Weights of a small transformer language model.
Training: a variant of Adam for these matrices, 1105M tokens, 4216 steps.
Each number is 128 + 24 x the weight over the matrix's rms, rounded and kept within 0 to 255. Layers, rows and columns count from 0. Numbers have three digits each.

# up: layer 2 MLP up, 2304x768, rms 0.0346, rows 795-847, columns 0-127
# down: layer 2 MLP down (transposed), 2304x768, rms 0.0266, rows 795-846, columns 0-127
up795:158167103144167132110094141191145108099114139122112131133078090137159120152127127148100161123153110135121101111076127091129111158178155124119103146116136165152121153094064128122182129127153125142128169114126138096117127161110112050135140123120116107109132128139106065164130155136094125157114113128126150133124115150142144174111089124141118144091165165157152124091090082183188107107073
down795:174148144109161115118118068205103170103142088121120128106143121128179103123163150162091107088137110121121099137139137130155156140168094130063127122097153151151101130134159102163126134137074132118156091162166090117153154086143172115107149123119112155128105131094064147121134104130122120112090160122111113112185115087146098057138142100128147149170164157119138149179087089150165125165107
up796:143111121121165125148121149134139132091115159142133131120118147176123134120113059120109110157174064098103103083133139130140107105154151112105082179107144161163157141085119156113111124132189143130118151091105111121073143138133150125193099107121133103157075162100124116144126136137114126120150092115138126125117192125130091165120109141127144108153113139111109089096148156124150111080111
down796:138120133167153113088111104147096133134151152113133091130106165122175113121132153168127120145127116133103139110112170132134136119111081169165138123123100122105130137152139128163113077164120127102142127114147142132130156141111077117126167136160139126127125140121113130114136160132158119167136144148104136134102099067139101150165133107125116139094157113139165161101096114105118111155115
up797:151134112153124076109111176139115144153124148059161109129104086142123138104064151065148117140112138109134177129114136165108112143132122115107121159150120111200128136106123104112131149151141106141131145134146138105119116169115092161120131128124119118134119160107126171098103112124121099090114125122099122150111137136103120149131138144121148116118109169122081155147147127133142102093106
down797:108116136155123121094144142134114121110126095120135162113148135098060117113147163110122108122111148134146156132133113152128110106075100098093158122158097123120153129116158119141071167108137161108141134106126069155123135126135168122122127071135098139166141101138131157105151119139117116152133115075124117133146114105117134140119076145105105158130124131105124145128154148119103145144142
up798:119108132076148165137139117165123105093112122088125160130121124119135096128174144170167114157122178168101124099118126145110161111117117115123114091151110112143156126153131141153139158157128148131163081113154113141110117152105139141142120148122121143129123106121122145117099132121113124089141143138100165112117129128152137125100118175148127102173184100133116095141108211123099120116151
down798:129107149140153115104133154146133152108129150111103121131123114159132170153126137111116114126155078099124159116130140117131108145142128171140134157101148104156124165121111111166146124127141130159099144154136168077126135162138130151119106140104156135174143137095110093141142120130100112152092112113128118122092134109140152101156121120114135136146130209138106157153141076139163122126117
up799:116169115120157107194174131127168152124143179173109136121125100138145124112127077102149099122158126151122161133124142058141107151147141147124131158125118138138164119105118141178158135096170094122177140121104127112127132140116125159102182119118108121117102108160133127111129098139093148148117143140116104108166178117106137133127121128119156120150120087114083134160176121152107123149143
down799:113136135152098144166147141112146145177133131136099137157143090148116122149127131145144150135148131120140126110138128098152111076141117112108181135106137133140139126109080143121146138117144119113090113129135132119083143109122099183168136148079113195121145122066140117125114126159102126106128130119102139138079090123116135132121141138143157094141126170110134119165158124119161096148118
up800:122121135088106127113183122174146136105124110119104129108100109127134128161128104107112145119162120118147094128141148121069092119133124134108122151147101140134099125161166146133098156080147123091113142154114138175096067148128145140125133148176131086125147136138121120154142115166076126149138128114121118153155137159194126134139121169119155133172152165133093127112159158102136061113162
down800:136149125128146105118116161097154095127131170091129109072132076083123138141097070142098116120128152131107135157140140153141087139100097127140098147157129059124184093135154116164124157179090142089143107136116162118102096117137120148134141101093108131175121108153104138080130139107085136138120118130103119157162116154131137130106170122143161138136147106183157124168088150096135160156127
up801:111131146071121120154159108125132124113145115118146141148189082130142139114117118150123124133120115107133124135130118146079104112153188120142175099122089137137168104145127077175158122112160150093136117160110101180123093132136102107118129201127120114060116099124112111121132106152123156124112099115119089129135149148167128134079114114152142109146098150178157132141133144110125150108103
down801:131154090133146130109123135103148134134109109094142161115125153137179137145121111136111137129143109107162139114105133147165124143143115108139104142149127160139120146136137114134133172119092117139130124163145156161131105123059111141154141121074132170145161097165157151115156137135143120094110131145154166123151153138143097137072207120074130126160079109126105138134142098127112163123130
up802:159125062124104113143137141160160145102141094099161164105092104157147130123170146088124134153155147128137134114128145061138119107133097144081140175154106160115186136161148145164104204071114151104148114156146125114126121119115151157145114125114112107062168117082116124123106077123098167148152065120124126144140130163130138130111093159146129124116110150160145157103121104137141141131094
down802:107141134128106048198133140126142149142152117105119155141126134125173080149147129151134108157098131147116127111124110146092120090090095110142125113147118112098149122167156133131133129122095099129161152096140105139129125124142122216120111111115151128121112127163162134072140124134157123148142155100087109137156170134115156143134108127108138177103134074145176162142124089125126139135119
up803:133116111104109128153107147120137120140120117143114091112138128158130131110158116134162094118113068131181100119132128162157129141131136125122097132115122150134120105149147100185138165108113125133154159113152136160142123103142147136141110130126129116120091079137103097118146096131161116124134105175118133097156112122133139081116149135111152090147125145106126136148099114112127081129122
down803:149117154093105122110092142129173121125059112119117140121142125138086101121139110143125145135139143121116144160134137113116150100150156139175118081107187128117131086123100113106112131140132115156125107154124127131164136113148126091162117144070145110152144138127150177118130136102124137141132101152102132145125133150150087144113125124147131111097118093146171137099138189154129134129121
up804:146149088155170121125120140099124135090111150129127147132094122143126132129128145126107132100142117120137114114104096098144135141128156121119059138111134132163146100065159104118153160099161131105140143133161120077139121149171143160103155119152153122149132123116127136131112136165152134160181120116148144148140135086104134108129102109107147121097124118100121092165094083112159104136150
down804:118141136100146160130140096114070131114129121118162132129129108119115131163128135114162143118119158094123131127129105117107151115123127085159147151082085094134143145105157117103124143125109121177180092106130113133122115125142155134132159107117128138127116145096151122112113131127122116128137093155136122140105139109112111155124124185115150152125128137130128132130123130125114114154075
up805:133084144111116145137146113130142120153125129115151138094107122143132122120144144108112104200144120117127148131103136139104134100115125085085124158108146121108125136116146131119134136125105147138139094177127167107116109154138143141152122132153131115125117120135130140104098124145100125146162105091109117119144156153149114136121121164130127170152160142116112129130093124116149131141107
down805:069124114133136151126161162163111140128104134154146148136119102113097097169169122142144133151090141103183137139074131127092103121164111158151159128116158110093153216096093134102134152156132115146105137090129123113106100127120119156138132097118142127129139142150128141115150138132119136135114116064149132120154120134125139127134133164131144137138151135114155137085144095099107147110114
up806:132107144171155097112125115145119136110116121127127106154139118105122109124141095124118097101145106083109130102161139094126141123131145102143129162111120157128108150154140123140137111116118134148139109090142111135115122134114096124125115147164108121150119136121107151150145114128151128139127126114114117161103150135137110145149122110110113106119128128127086158124164112149118115129143
down806:140152109133153117140102095131145140134139156154120159103092147157154136141127121134166160145100129133131123156117120167133146170097190154123185102107134111110144124147126128143116119123138084123158119159109137119084151113123115109160153099133136127097152124146146118149127104127095129100147086127108152150143126157111137130121120112147139133153118104120127133161170158118123113097131
up807:142118147116146126155117145132119098143140110130110062140120163145122148153120138086121087114142118161111118145115157112130108136177142119170138114100127121184078166154085129107158122151123131142152106084106126103123133134152106131127120153131140136114152122092100098090143151143142118139147089118127144140147142089172131106087144133150140084122159096119094112116133164127114122138137
down807:136118123128107098146053140181150125133096121165129120116103146050141138115130149107197146114109143096115168158147178119146119139096139128166075122078134112101139122121182168125095145150123147131182139157089146066133137150119110121144110099126077094098098116151137129147109195099140147135124148114130139131129125106143093123153126135126109129151139123159113072119176141141095169160098
up808:126160158133142120112135156130141150131095106112112083145135122112130092124120121095142099119124112104135103148128140155144108160137143165103131118101116090121127189096150138128119093122101136125119137132142126147150121143121103105109099109121087123144112092138091165134125111150135123131141106147140126178120134092115166139121131138130131123114114110142083153153166135130160089129173
down808:127153063119128093156091134115153133108130175125162147097145174154178140174118097165158153117108113164111105162111153163141141127141150103153155119131115152134137099141131104121141121137122118143136112147172166097128173130101114151106140157127131113124126113129136097129095114150125115107146094158096121155105111113089083124120163109132124136131127124122096146136158096143076137142132
up809:168140139082161128155155124097161146033102119113157130096139100130147134128087120137120135132130061106109111112160104118153166106142150096114112129142088133156093153117145131166129133111137135168159142088146117137139106079090100166128187123110138134111088143145097131163129116143120122097148095160130082123134140146099117122113075107176110131075121180125130145128162124131128144105116
down809:146104146152153128115131142093117114182203088072156111092137105089138135169167102107091119115110114139160133112098097103122114123105141106127152086133131103132084141149127123141143111148095131095123097165071114127124145151066163159144154151096139118140160104126156116157131205166131105130115110144131095126110142155071132127082106115104113144097102150140142146109158120102113141131083
up810:122138130097136165178087135128181095120123148124131103130147089116142127125142129121164103101125141082143111151201099113125160153090172139103103140103137176174112104104116111121128132137138118131111151151141156184085124153138124122159114099080105128083115188121108152165146147119098133141133142119164129121117122148168132127119125138145136127126174141107161112117129135166161141130171
down810:130127161098151106132129133138135137111093155132119143169173079182140079151174134149146137145070120110097151116108150153141139100148110130139127125100116126117117125142151101109098139100114096113113122134163121140128123135115122171141117128134181127131115136130121109161117163148106138098106086128151125108081117152119150082142143117121106130105143123128115135174124151148153106132100
up811:162120095119113150200120124181114125110122131157121137118093143163145139098158118109137092137133139107115123126149156112111153074149122136144127103121052133116122104179109111154136133133148160087088088153147097150106123155115139178121085113124133116145083121140108113128156128169153132151120112132148143130131163100152175100104141149116138094150129146130179099073125131121134136101148
down811:120148108105145082100128148079109153138126187151147114163100128121118131131063064156142184151136136157136141135136108104152126164078137086131139186125119094158123140131134130160138141123158142160115169091135136117104128124114118170079132102102131191116091107134127124124142102163115162134124137184091099106145085110139172114134128121162171136145119107159046135154125135115118121127159
up812:120097106128134146141111149123160097104158148156129140140129105126132131138136162076125109125125104123164127156126180114131121127093124114190115172181109148090167151127126074130103118087137136156138096078080140131142138137102120143111117143176130131116119099122102119134152109215144187121112101166080078174159130075115188109087161116157179144150119116118095165180113110117117107142115
down812:138126144119125149153151120110105141152101131126100142161049163085150109082154144143130138140101073124143134102084106159136175115111118124211160141133123127114120144126145141137107109116146164105185124181129124152130078161158115105128138129142099138126101142150151111111104134069138113154132114119093116103138150085143117153150139118158162184115111150150124106138148089202110131119100
up813:091136068138155153107114130172101127112140147078109112138116110146135146149140130087107162118158126184133122132093134142092138169147130142130119123140130085125134142116153133098154140131162131154115144135148139136094087159146105152133153170140098093109095136138145145143133139144176158089127118087094169173112128109127135123099129142155121142116120125116122126119135120146117129080139
down813:163165141119152136100184128082137125170167171111168098128118111084123081083155090165141129165140137138072062121144117124146182104126109074159088137135120133161135156102131132109146107141133145145140178127137162099136135143140083147152112129166125154094129103128092142090112136097135106093101130133104121102127120143135112122126146119164163122136103134137149133135136154116157132143135
up814:105114165145167121124108131126151141149112159132129081123123149156148119124112085121134139169112122119078155166134117147074111106130135092167109085084138099122136143091111141159109104095126165125166164139119149158113100104137122114152135141127125152140100103149126150147151113154043153124136108145119120152130156102149139141096085129221138101139125212120081128093151123152113089147125
down814:083171126117130171099079144113104105137127159087170129127124120128131100108097108151126192118146141147129138081144120137129115133117126146138158117121124123100112137157117093110114178161123124097117133143132134116123144119118121149143083155084115127107054192099121134132079105114124126141133078113164165138112120100178116123100138114081125161167111094154158118113147165119147107105113
up815:130143115125125115132126125153141120118128135124138127105128106145153150113118147110110108127160141110102131131128122121121147123152130134152161178159114108114133144107133133143131133112150109102121149114117129064135142134143139153108139099132137116143174138120125154123095134133090129117132113136110141137146108116138168108148119120110150132116159100133093131116085113137143142157156
down815:109145133118118148117133086120146148152126129165150139143142123092117083099104177138154141118104110149147124143089117107138167130139135137072087120151128120130107139144131129106144149107127129143120117152110121158136114131168122108132111117107093109142098097128116097156152100122119142143095173150149157114124113106122104129139129173112083133092132154139121129139097134141132138124124
up816:114104161118117128139204126123164108131131132126148111142155099145159167140147127135136112123159099161160143143130117062140122139126131110132113158139137163170107155068147100151136183136101125099128141171098141162100111091132155166110130161123117110100145120115092108132134125127101115156147176139168082125108182124143137141095132121149110137120143126108125077119183114114107080145131
down816:132166096138114202161105135111127153146115146145081131124100151152142141139095134109123132163089118108115116160142155130145109161115153134082114147119134136148098125142150146169115095154139154106145120111122138109149101131110118116151133196116147122125140121175104092126115134105142144140112110129115170144087102145082092143138093154106121168093121119115138157125163103157135130116097
up817:116140112133159164136133147132128122119118107170162149135102118154141135139100107109150130122156110141130155144140119148100101136149129150130140127144131169133174150129139167134157167093135136145139095161108121126148097109112140124140145144139152088139140136125127138122116078106133077116152127144105131169117143104125168135146122148154132152163131132131141143174121148139125096147126
down817:112136126128117076126126101137126149142118095113095160118162100145035144089120146133107117164099136084135113108138129125135118124138136114129126119117154114144088113137105133148116108136137115123131143119129128123126111133123157136155081119102137170067112130140099104126107116174124154146097137098161148122140128167122131090126136132066116141121160168107120126110168130115151156119131
up818:151118120139133107131112109117113107127103105091128172095137124150144135118113103075147128132117115145097100117129108104081185121123095111150133127131146076166165113125154095143127096125154126099143105102132125144112125131139117102111162131099152135137125125085095145117080126150141155098141132129100132090130145115189136131127120107140120118124143151137114120135132138124105143081120
down818:122150132156160177142128132157136117070100089121100148127099131164088136127120140102166083105131144099134147140141057157148152096091129135083126154123149084088149188170161150156114131099100078101162120137135104148132126133140145166106133140106093146085159130105163145120100137129155136155130148093117146136136148114109132177111098094123116166104129132082154118111119162097150137178167
up819:096152122126109143130123113154168089123112088119165108113148160117109107105162095111126079134138114109108158111104163112107143106090143121119136147112128204144073142075141122189125152107084130184141161140161160140139064160109120110150156128159148108093129132142109149104130110134116128142122130137140076099113180111163131110169099140103137138134138154151107145121142186146145118141117
down819:139096081164174155117141103145128104166116134150121138041160120118130139130094124159159113148103087115122140103081090129124080137133107107152134105167139083131105170136105134139161087192102086129145107122161097197160057110173094138099141176144115136161089083133116142129121119109123166164113154114150087132099136140125130151108113073112134144117149168109142147157096125126156138146118
up820:094127135112171142128129153119105115127120141129146084144107155107123116143120132133141110169146126074115136115136108097134114110141148136117132131124123090117123108077151127107101129129115120144165148098121119130143096102140132105121127137169165104111121158143108158122130121126159102112131143118115126139116138151119120120139116153130157144148140157089113108159132113093101133179139
down820:103116088119146104118126119096133138135163129144139173123144110138153150132138108159090128133113104136158058102088145153156159146119092125112143168126103142172133093112103143116118146136135094127129162097120144143147152126129161115157169119149120113116167155130122094139125170154096136155128122133160158134197138131135139109141124125116150111131120125151123127134155109163112124105131
up821:138099115162107132139160137136141121123158123139135142099145145151136155132102092125147149175117119085097094119122105173138141160114149144107118094109075165150156148120137148098161102091144122184149150125166150121093102114134146115110113141139143102117137156115096109140140116116113109179123131098147086098129152114126169148129169140106108135126121225118152083143122150106132098121129
down821:130078171119147114097149136095109125144172098120170100098131109133140093156172127138122133134079110093110091151116161141142117117113138093096132140101156110124119147147072093114105163172131123117136165170116139139170120096159145134147124081139149186158054131138140166087111178110098111125113103139104135109170084071123114109133152162146126109124108139101121112127117118102140106147132
up822:148125164102143172128092131155126145132153146131114154125142106133137184114123097165099141133112119132138106101101086122123121138140181108113110126138156163160137114099069082142124137132101142094096152113153149062192154169130168091146155100126133142149099171086136130125150135103135100128172112148121091131174131106084149106136113159139120122100151137133166115102103162114137141154118
down822:079134124134105125078169122102125165111140142130102124153117143117113098127083099166138158183137134117126131117130123180134140117103076101145135139125113124109175083135128132117096113115114132163130114135090153142112107136149137072106156103114142127137110113112139144125125091144093163139159142076118113146101151160108127139109112142129160137173100124136112116134138150152150133149127
up823:177084094132105113133081125122100123143120167143104130093108132161130125088104118136115140142159085107133108091092152115131106148159189150160087121164100120148133167137136110133159107101141130133155169144115112151106075142163112145120117151121137119171105098152136098107179144139095152102105132132098103111125115112136106147096127116174146141118148178191121161113125132176134105144101
down823:118094153137175129126099116117195144124088168135132111120147147122137114154163112142122126151109088127147105165123118122092127101097111126088139135116150096154145129112065104104128109129118083111098147130126149168090114099116164104165141149117118137115146124106094143121127107152130118110102143122140129107118136091101139159140143136109084092146035132144183152067138127163107116164120
up824:152122152099109138066160112124102124117143134132159140080079094118178178146137165117149154114143115123107063158095136094126140140175121146119129160143130158134132132143154090106134183133172133092145157138150166105138138116169117148148171132122106154118129138097156123159125137122170142164112141144141069137130124120150115136123113125112162119133095097143109133107105102120151105133108
down824:121077108129142113186125177131189131111136112123144115133131156085119116112142110131056115161162170120156187124149147122132107130114137129147115131161092134118085105064138126109141104157114111145104137104123130161134116149132177133130135117125099150121165152119107113123144158120124177129132132138158189098104087132098137119175086107113148159137159149132153113111128161158099106150146
up825:117133125112158136118173129132099137098089164145141135111107119148131116146126086100147090128136125128112130112139162081143109055156143172116091127132114114155151114146133111115122119116155151137136086151134165151152101137121138142159155096144172145108177100133110126142100144124118119132114092146134109108130138098129129077101113141117143150148128128097123133150126169112176095142150
down825:147112131137154105142101152131147115115156108147109153096129108168154156136153135074093195162110101109096163159103133139133132111098190144152162126096108165108126120121123111106114118131178132139115136147139102125122149106113144113132110135118121126126132166112096105128133116136124132127164112128090106131161139111134146148111163139111115129150116107154143115118145171084159111123159
up826:127152114136155124150078159163152116132127163139142122115098110189127115093134100093151084101152126163160097112135129161114059162186157156137134109122105091135132149139138127128148141157132168138134118174093137115146161073092114182136098150121121080083136127135121130079133148147149126118136107110120177115143160111144194160125077126158169113098149170130090120137098127111167112119135
down826:116083075111124087143136113134129146176111152157104087147162077099074140168115137158094163125129159168116158118133135193116144128119083135147143139120146109119098151117148139119086158163139090143165132163129126163135128120139094154178133097143152089113130154119109152167177106127121132122136138122086196131152169135132163100131106137131132184099174120116086156133147077169077157110115
up827:131097107123118111138122121136124138147127156076087120081149096137131146126100198097123141118154151167104116153099140130077108174117136091178144174109152111120126117098123080141128129101108174125086150125112133067116109167076146143110155146128095135087166173132117142138123124115070150138117092134132128134129128150157129105122135113101159133121140133188149110127091130133131120093106
down827:121092125124138122129119143139136119124149137152128134165149112109168135113100129153107135118068136114153142101129128140122122152132125137071119121102114149138125153107108130121127155123125173156113119137126094143142128148111116142121159136116126123157142116129106112159126105095138126094122104118101130109094094107152170130146130151098136126161114171121094099124129126095120106107149
up828:161092112148140166133142139128145114116097137103101135147105106148114114125158132090128128106126162168110118127123159089121128109165147157138131166122108123131131125157129100140139133112121161114075106124170146095080134162131170100127133139104119124124106109139140093138100138145128106094130110135145151163101139083170149124096145142081138156138121147140149110143134072097132140119122
down828:136115107147149149158103113124170122141157132171178105120158139135208123153159088152137161134099114162152147148129123182135140130144109122144127115086105132136138159124159123127145140142116110189117094149125129157128164115128125153139145174132166092119154113099138124105124107155113134156151117129137153111119133103072142117156094129131135113135125128118110107146138116108114150168132
up829:134139113109141102125093151139156110076126113119086095144090101135125113105149098115106083132117120155111084133115145113151098118144166171162072136169128145136139095140144172126126173132138144117126118098118084135131143103116137101184079101157157095131121144088162114131109090157113118142156107131128121139127147110143160144153094131160149091136136152131138121143109164132114076117124
down829:118159138128125096128132144121115099156160113110166127096122138079129094140171124123128081119115128132134114100081144132163132204101118114089193177132149091112106137156103116127132082123093162135130091162104147127103127128116164103116154115111160131130153127145108168115112149164127121164150114130112162163119130090119119168140045123114066152116072114174110113175127158155126186133181
up830:108108142148124179125154144146139110148139099129102116135086117157132104154160124153149140133098133110134085138126173155101176166152133131185119125141076154116115130147112135123129134148152122104086145128106111144141149135110112143099076158138118127140117120105137116124186139126111166115143140140165132127136123113140128158114168097083119123100101138107134096121108137144141076126138
down830:126184109115123136138125129111093103094117133148113154159129119134154125111125191108132131074121130115123117123163117156125141118100146124088137139120143128148123123138137147107142144106153143150134090142116114088156117112109142140152113097114100136106130144158168136117098114118162100152131115105152125132151133139096117140131155105121124135111128133134137111159104106095111128116089
up831:109107119122137143098145144136123135093126130157113115096152130134142143116120127127124122170089136113143090147133118072096167094099150138122104113096104174134140149117131109115137096126112116163148086113134136153156150144132106122197178130121143092123112173124115147094148130103143134149089119090123068097097134155146110110123140107109123134090134150087125143129071139127145113104143
down831:070106149096125142131105144101128125158155097124108132109135113120174137158111110132124096124072193126133160147080113134115146135069105094094173102108130178125089158136093084137162093119106134137138098117188129188102176130089147174166148142083131108135151134144136104150089182117123123157151149111111152109125164124073129138112073138123100120104107099146158140120158149135105155146134
up832:123093133139128151118119142167116127120161110149080087098131134127136149071129132106111092146129117116133143090106122162130155096150153125099139122181123110144129147155147119125125140147181116170082126102107163128142147136129083112166165166162142113123092111131131123132103163089140129124082119144105119112128157123137109094120104147130116061158118111149122119103086142106125127090116
down832:097181170142129122126113110128158099148104134099141133109113116152141140186117122130102111087094111100116151169122123159125099102147137109127123109111103093123104151103138125134122094123093112114134154157142151107117100129119139123103119134105132128133132127139119179122161100148103089090115107114148162146125137136087083143131089128127112120127145145098164132131105122110142128125099
up833:091130126137140108113147118155130134118077137154132101089112108144113163100122091143097134108158092129103140137069138116144119151130121132099112169151102136110152143127119139141167072123109138111103161169144137154108090134160087188133145095114123121158149117123093164087165130110124144137146134098093144108109141118145128114123096152161119126168114106105141195136100136097137099142139
down833:151126083097110127118109159123128143123118098152170170107145076126089135140133128117153179151114114075142147116125088115094142132117131154125131133152114123150141123153101133120163141120117168130099133129113135087122173123105085055137118126148112118084109137081153155116112152116129092102130148130122136174119103177152119116156145160104089150116170116129083124147121110118148149106122
up834:119118125132112114139152156104162087103149121108098123160079069138132081115115138137114094141131149117112141099169112082129081124128148118147146116094082160134128133101099117174152135126123103126132169148114089057169142150086127143141119149106137132111128153115073090171158107156140113141143096149135174123088096116157122115138093137107138131110165197150137162210144122121120128139124
down834:070128197200116130113174139106103130123171130122151096143159106139152101133097122141148112148119110167133135117117113118140100151169097134132111127110142147096117113151066088103176131108103168118123145117094141102144105172117094145144121152119113132097111111118078091145135073147098147122138162159090181140091106105124111079110100108112073071164123151111202141213098184131091094140140
up835:163120120157094120141133119140131134134097118106128149097153080129123147143111122095123103136142109130147102143072132099095165104156111133100129135151148173129128124116123137122144111104058196131049126146158109119154106123136138134123123151101119130112107107117137101116116113131106115136081081152149149117118134114179130129155152111137119085150161145134165122104114182111134123108150
down835:090130136135162160120100154095113112139119153124148107143101116119120107099136120127123161102138139113165166135127133124105148152161099136101117119070170135078133112097116107101114173144135140119113126143127164114097110091129089103159126162171166140123107147117114129146157084176100146123080130139142076149125109133126110156102168130123104127132125140135044116150119133139150133178131
up836:116117124132134145137154126101159110099118111098159113130119081164123117147123138123199104118124109164106120143120158134093125127130129096140143094111138125129091077085145147150152133123151141112123115146127084107106127160114105145145106153209169090117116126137093154148099112126149116175120103148115117173107170105159167090143129135127159127142126107144115115133076133127101083115102
down836:094164143165125132102131127104137144184123126110190150109128110146137088152193114119153114101138149151105076152079118123076123126096133124122098147087111125146123159133129156138149141147112098082095109157090145195078101123163131108153085107140130086126155145104121149144062130147147087127111114096105151119073143123131121133129151150102149184130161034185095144119153164114142118131138
up837:131092102147146117127092157175168159100123140098138102127151157149146100098136103123154126125134114127118093130137154133054102129161142122091129128117132115200144111135142157124103136144086157126172107139130136119096125127135111156108132123146133106119111118104111139150162141110132090088170081114088153144124137101112121112130142147141092139135115132120088139153136108137129127143162
down837:115141101108134126163155128124108146095133174144099108114135132103132149110114117173115135140090130133072107106147136152117105165109106102118080161128141110128135134113145109132128155120149123141152128115147132135141122123131070104124135126130137166112129146129134129115117109141125128100116142105123109129131104158161132099151129159107134134157135140134132101095105143152120117130151
up838:122077116077145130133132128141152099080127104171147157110153151143159127125109143158127138127131112104150082147093138101104156111121141105105133111110113132124146144106160080154099149134115157154136124178122122093130145165116099213135132140159176109142154056127111133156144090152144127130129117085087128107102137123162165104094142089209202133142141210113119166156126134170129152131157
down838:164169126133117148113095135180130145102147121134093173085145135115127147129136128129158139140099151139140136097125131109143126117109132119153161107140110106135085080169121158129166128160130154135117093114133153100137162141129135123177161090096122178150125118143167126094136184117104149092119097169106135182164157091179124152126138104110101104146171138118129142144112123122131145121128
up839:127132124156161106161088133134140119164133153124195123134142128148128123145111087143119126117135139116103130143139137117130097142120151120067142193119131088087094122136137148168116113119114102121125144148148123118134097103161138175122106125143175113137116159156121139118147133155121131093134093109144154135154181134134091132128156147126151124128133180115132145149170106105163134134128
down839:164132102104111157129135126117152183143151097135105166146168113113120130098117163133147175109135129160133093123148096116144150101110107155121112142163106097104109163144159169102132138152110097171124130095128117119129111126146074119165106134153080114124117134158117093161097148168057086137092148116137122108136100167134109126135097124125134154142194148154169126127112110149135145114131
up840:135095190107145063122137173195131119169113132117129133143128130131134111109145129144150118170170145135115087112135133118092116130162124139108081141100106138114151117154118120128130149146134127130089123150116120125176105104136137141120103151142168135123135130092102116183160126200146130118119141138128123135144114147147152113091123157142133122110103110122134145093132140143144154118067
down840:150119082162094160159133138082115146116127114116130108129125096161102142135109160134161142134130128097137138109134135119161122115113126123129086147117114159108148054117142150097132161148131130125110128115152176138091140144145114106133158108122141131088151155113126169127139118121092135165170167123084096119131089106109140115167102155118132130138163160095120139126122132127164131180167
up841:149129159118139153154086171118082083115140145111112126137147167131127129127089162114082116147088140173159163115124133162107120152165113134107138149101120135127145129115084136133107175191147156123128147127145147167110133157098133090145153148130123105081139145103127106093147134194162139113113109113109156131131147121131143144137117124123165124112137142112131145155124158166153105093122
down841:058077144142130162120151166155160133097142154136099107130117102128171106140146144116108066110067110028182142169133152113128111140128125083133072145110152146150129150133178124068136125093149151163107167099158181109103160131132163106136152180100102162116074145176116111126116146085077141164104113113160151110124144108132121088129089148145166089122142163094166093127117153177114139152140
up842:106096132110148216143144113085163165101127124135106119116145131174116136087137138113175128106111100133111109101113118113108163120144162164168157151122119108107090180104136124093143137083147147104121125145112141092110124131146149143111126120133129124119148135163126149181134129120118172108140139142125133162117141112099121095137146136133154152139107116169158150155154137115137085120124
down842:097138107103084100140138128123106111113147100128150104156132090083123086159113129190130111150117108126153100114113134140126112163143114115131158133138122151133115115150125087094135117107123173102158136137156128114156125111161149139079145111116127139177083131176131128112137099073122095096115140124127165149122121133132135137183103101116126122151145138170136171152073145141145133145143
up843:123096109133130111179128156151154090135134177087129123146100115156129145110059124112093099128144133148137109117139143141150104128111159173103103142120118096137125101091120099116134147133174139063117099108170128113128124126137168105111144116150121147093106146150097137094138109140121101116135167069124152118173133154123153146115126114099154122147149127200090133141147130111110128120141
down843:144076159097101131134120146117151136119091157156166111118090106120143132149135149092131131111153125118137142180092132080101089133138094106145127078144131124090114137111171125147102114104155123150079131063120102126175101143185108107135158084130143144118135134130116137119099141093133161135109099118154136113142139099172126090164137133111116149130153141084170171185125098112120151154156
up844:094105093098137070109170171127175106107098130114155130149122077133129205084109154157103132124105114117152143138115112089115113136140126106163117178124125165129084136133133123154153098151128109108077094123154137146131098142156142102103126175107101106120155147114111137139151115125136161064152131136189141094121121133147145102097136132119134135104133118141130134134156119111140119130119
down844:159134119092137102176151143099139125120116137131111122101138146115193145116117105097129161111124102183164166132139145118104100109126184108114167136124148124155095136119097112142121183120147156154168100115109156108108154112114094151133146116077077129105152141138107087174159130147069140098108143117130142163109111147109124113153156120092135153096100128188142125102137141083203154143099
up845:141081111100145138134169136169156147127161097114165139120134121135199147148141098167104078143130167114104119121150137079136117104137125151082087172127113150123109107094099107137104133103070180120101164164141166124147129172181095105138130141140123104158184110151096149155146125135112152166100109131148073135128146100121115097121125109151116127155124090093169102119149119127145112133160
down845:156091142171127123098136126141089118138140124167123147115142179106128118112109125107127106123144112138110110161080086139118100129121132134140147090166133121145150145139140144163110128121086110139092100134109116138148181122139166074118134104127143147171098148094166121105161101104133143121159155121106180091126126140101185165161103134163138154148148116138138143146103075153148172114148
up846:107137151102105148117176127146174120100118085141119127145123135107144105106127153152123143152131146072146137125092097121115108153107145123109147127125136101133151165088149123151118089136109146142119144127111147135131114107155117143116133146102141128126109146137141136091136139108138139150182109134118132131118117138129142150144118127136131106112134108111124176130163136104156124113162
down846:107143116108137158145107166142142130114148136182117150089135121126167154091135132092143107157060094153159122166087106113142117108115157127158100126153171119144150123094187138115168132148151093099126184093155124128147168092118140105140151129118108149103140163126119153114110153167105132125172151122149095128141093118106119170091154135105117134118117131147150141174139104117129119144133
up847:128105132146130167126130166120105128113114157101144127108152112162137165121134120109104172115074086154097142156116127119135114128151090148151063130190106205157128124123109057161180123134169186100139135108160175135120125132142146114084152119169110125106094121102101110144185050215079197118104121114100073104148127091140112119079151164125125135113126164117101123161111139209143122111095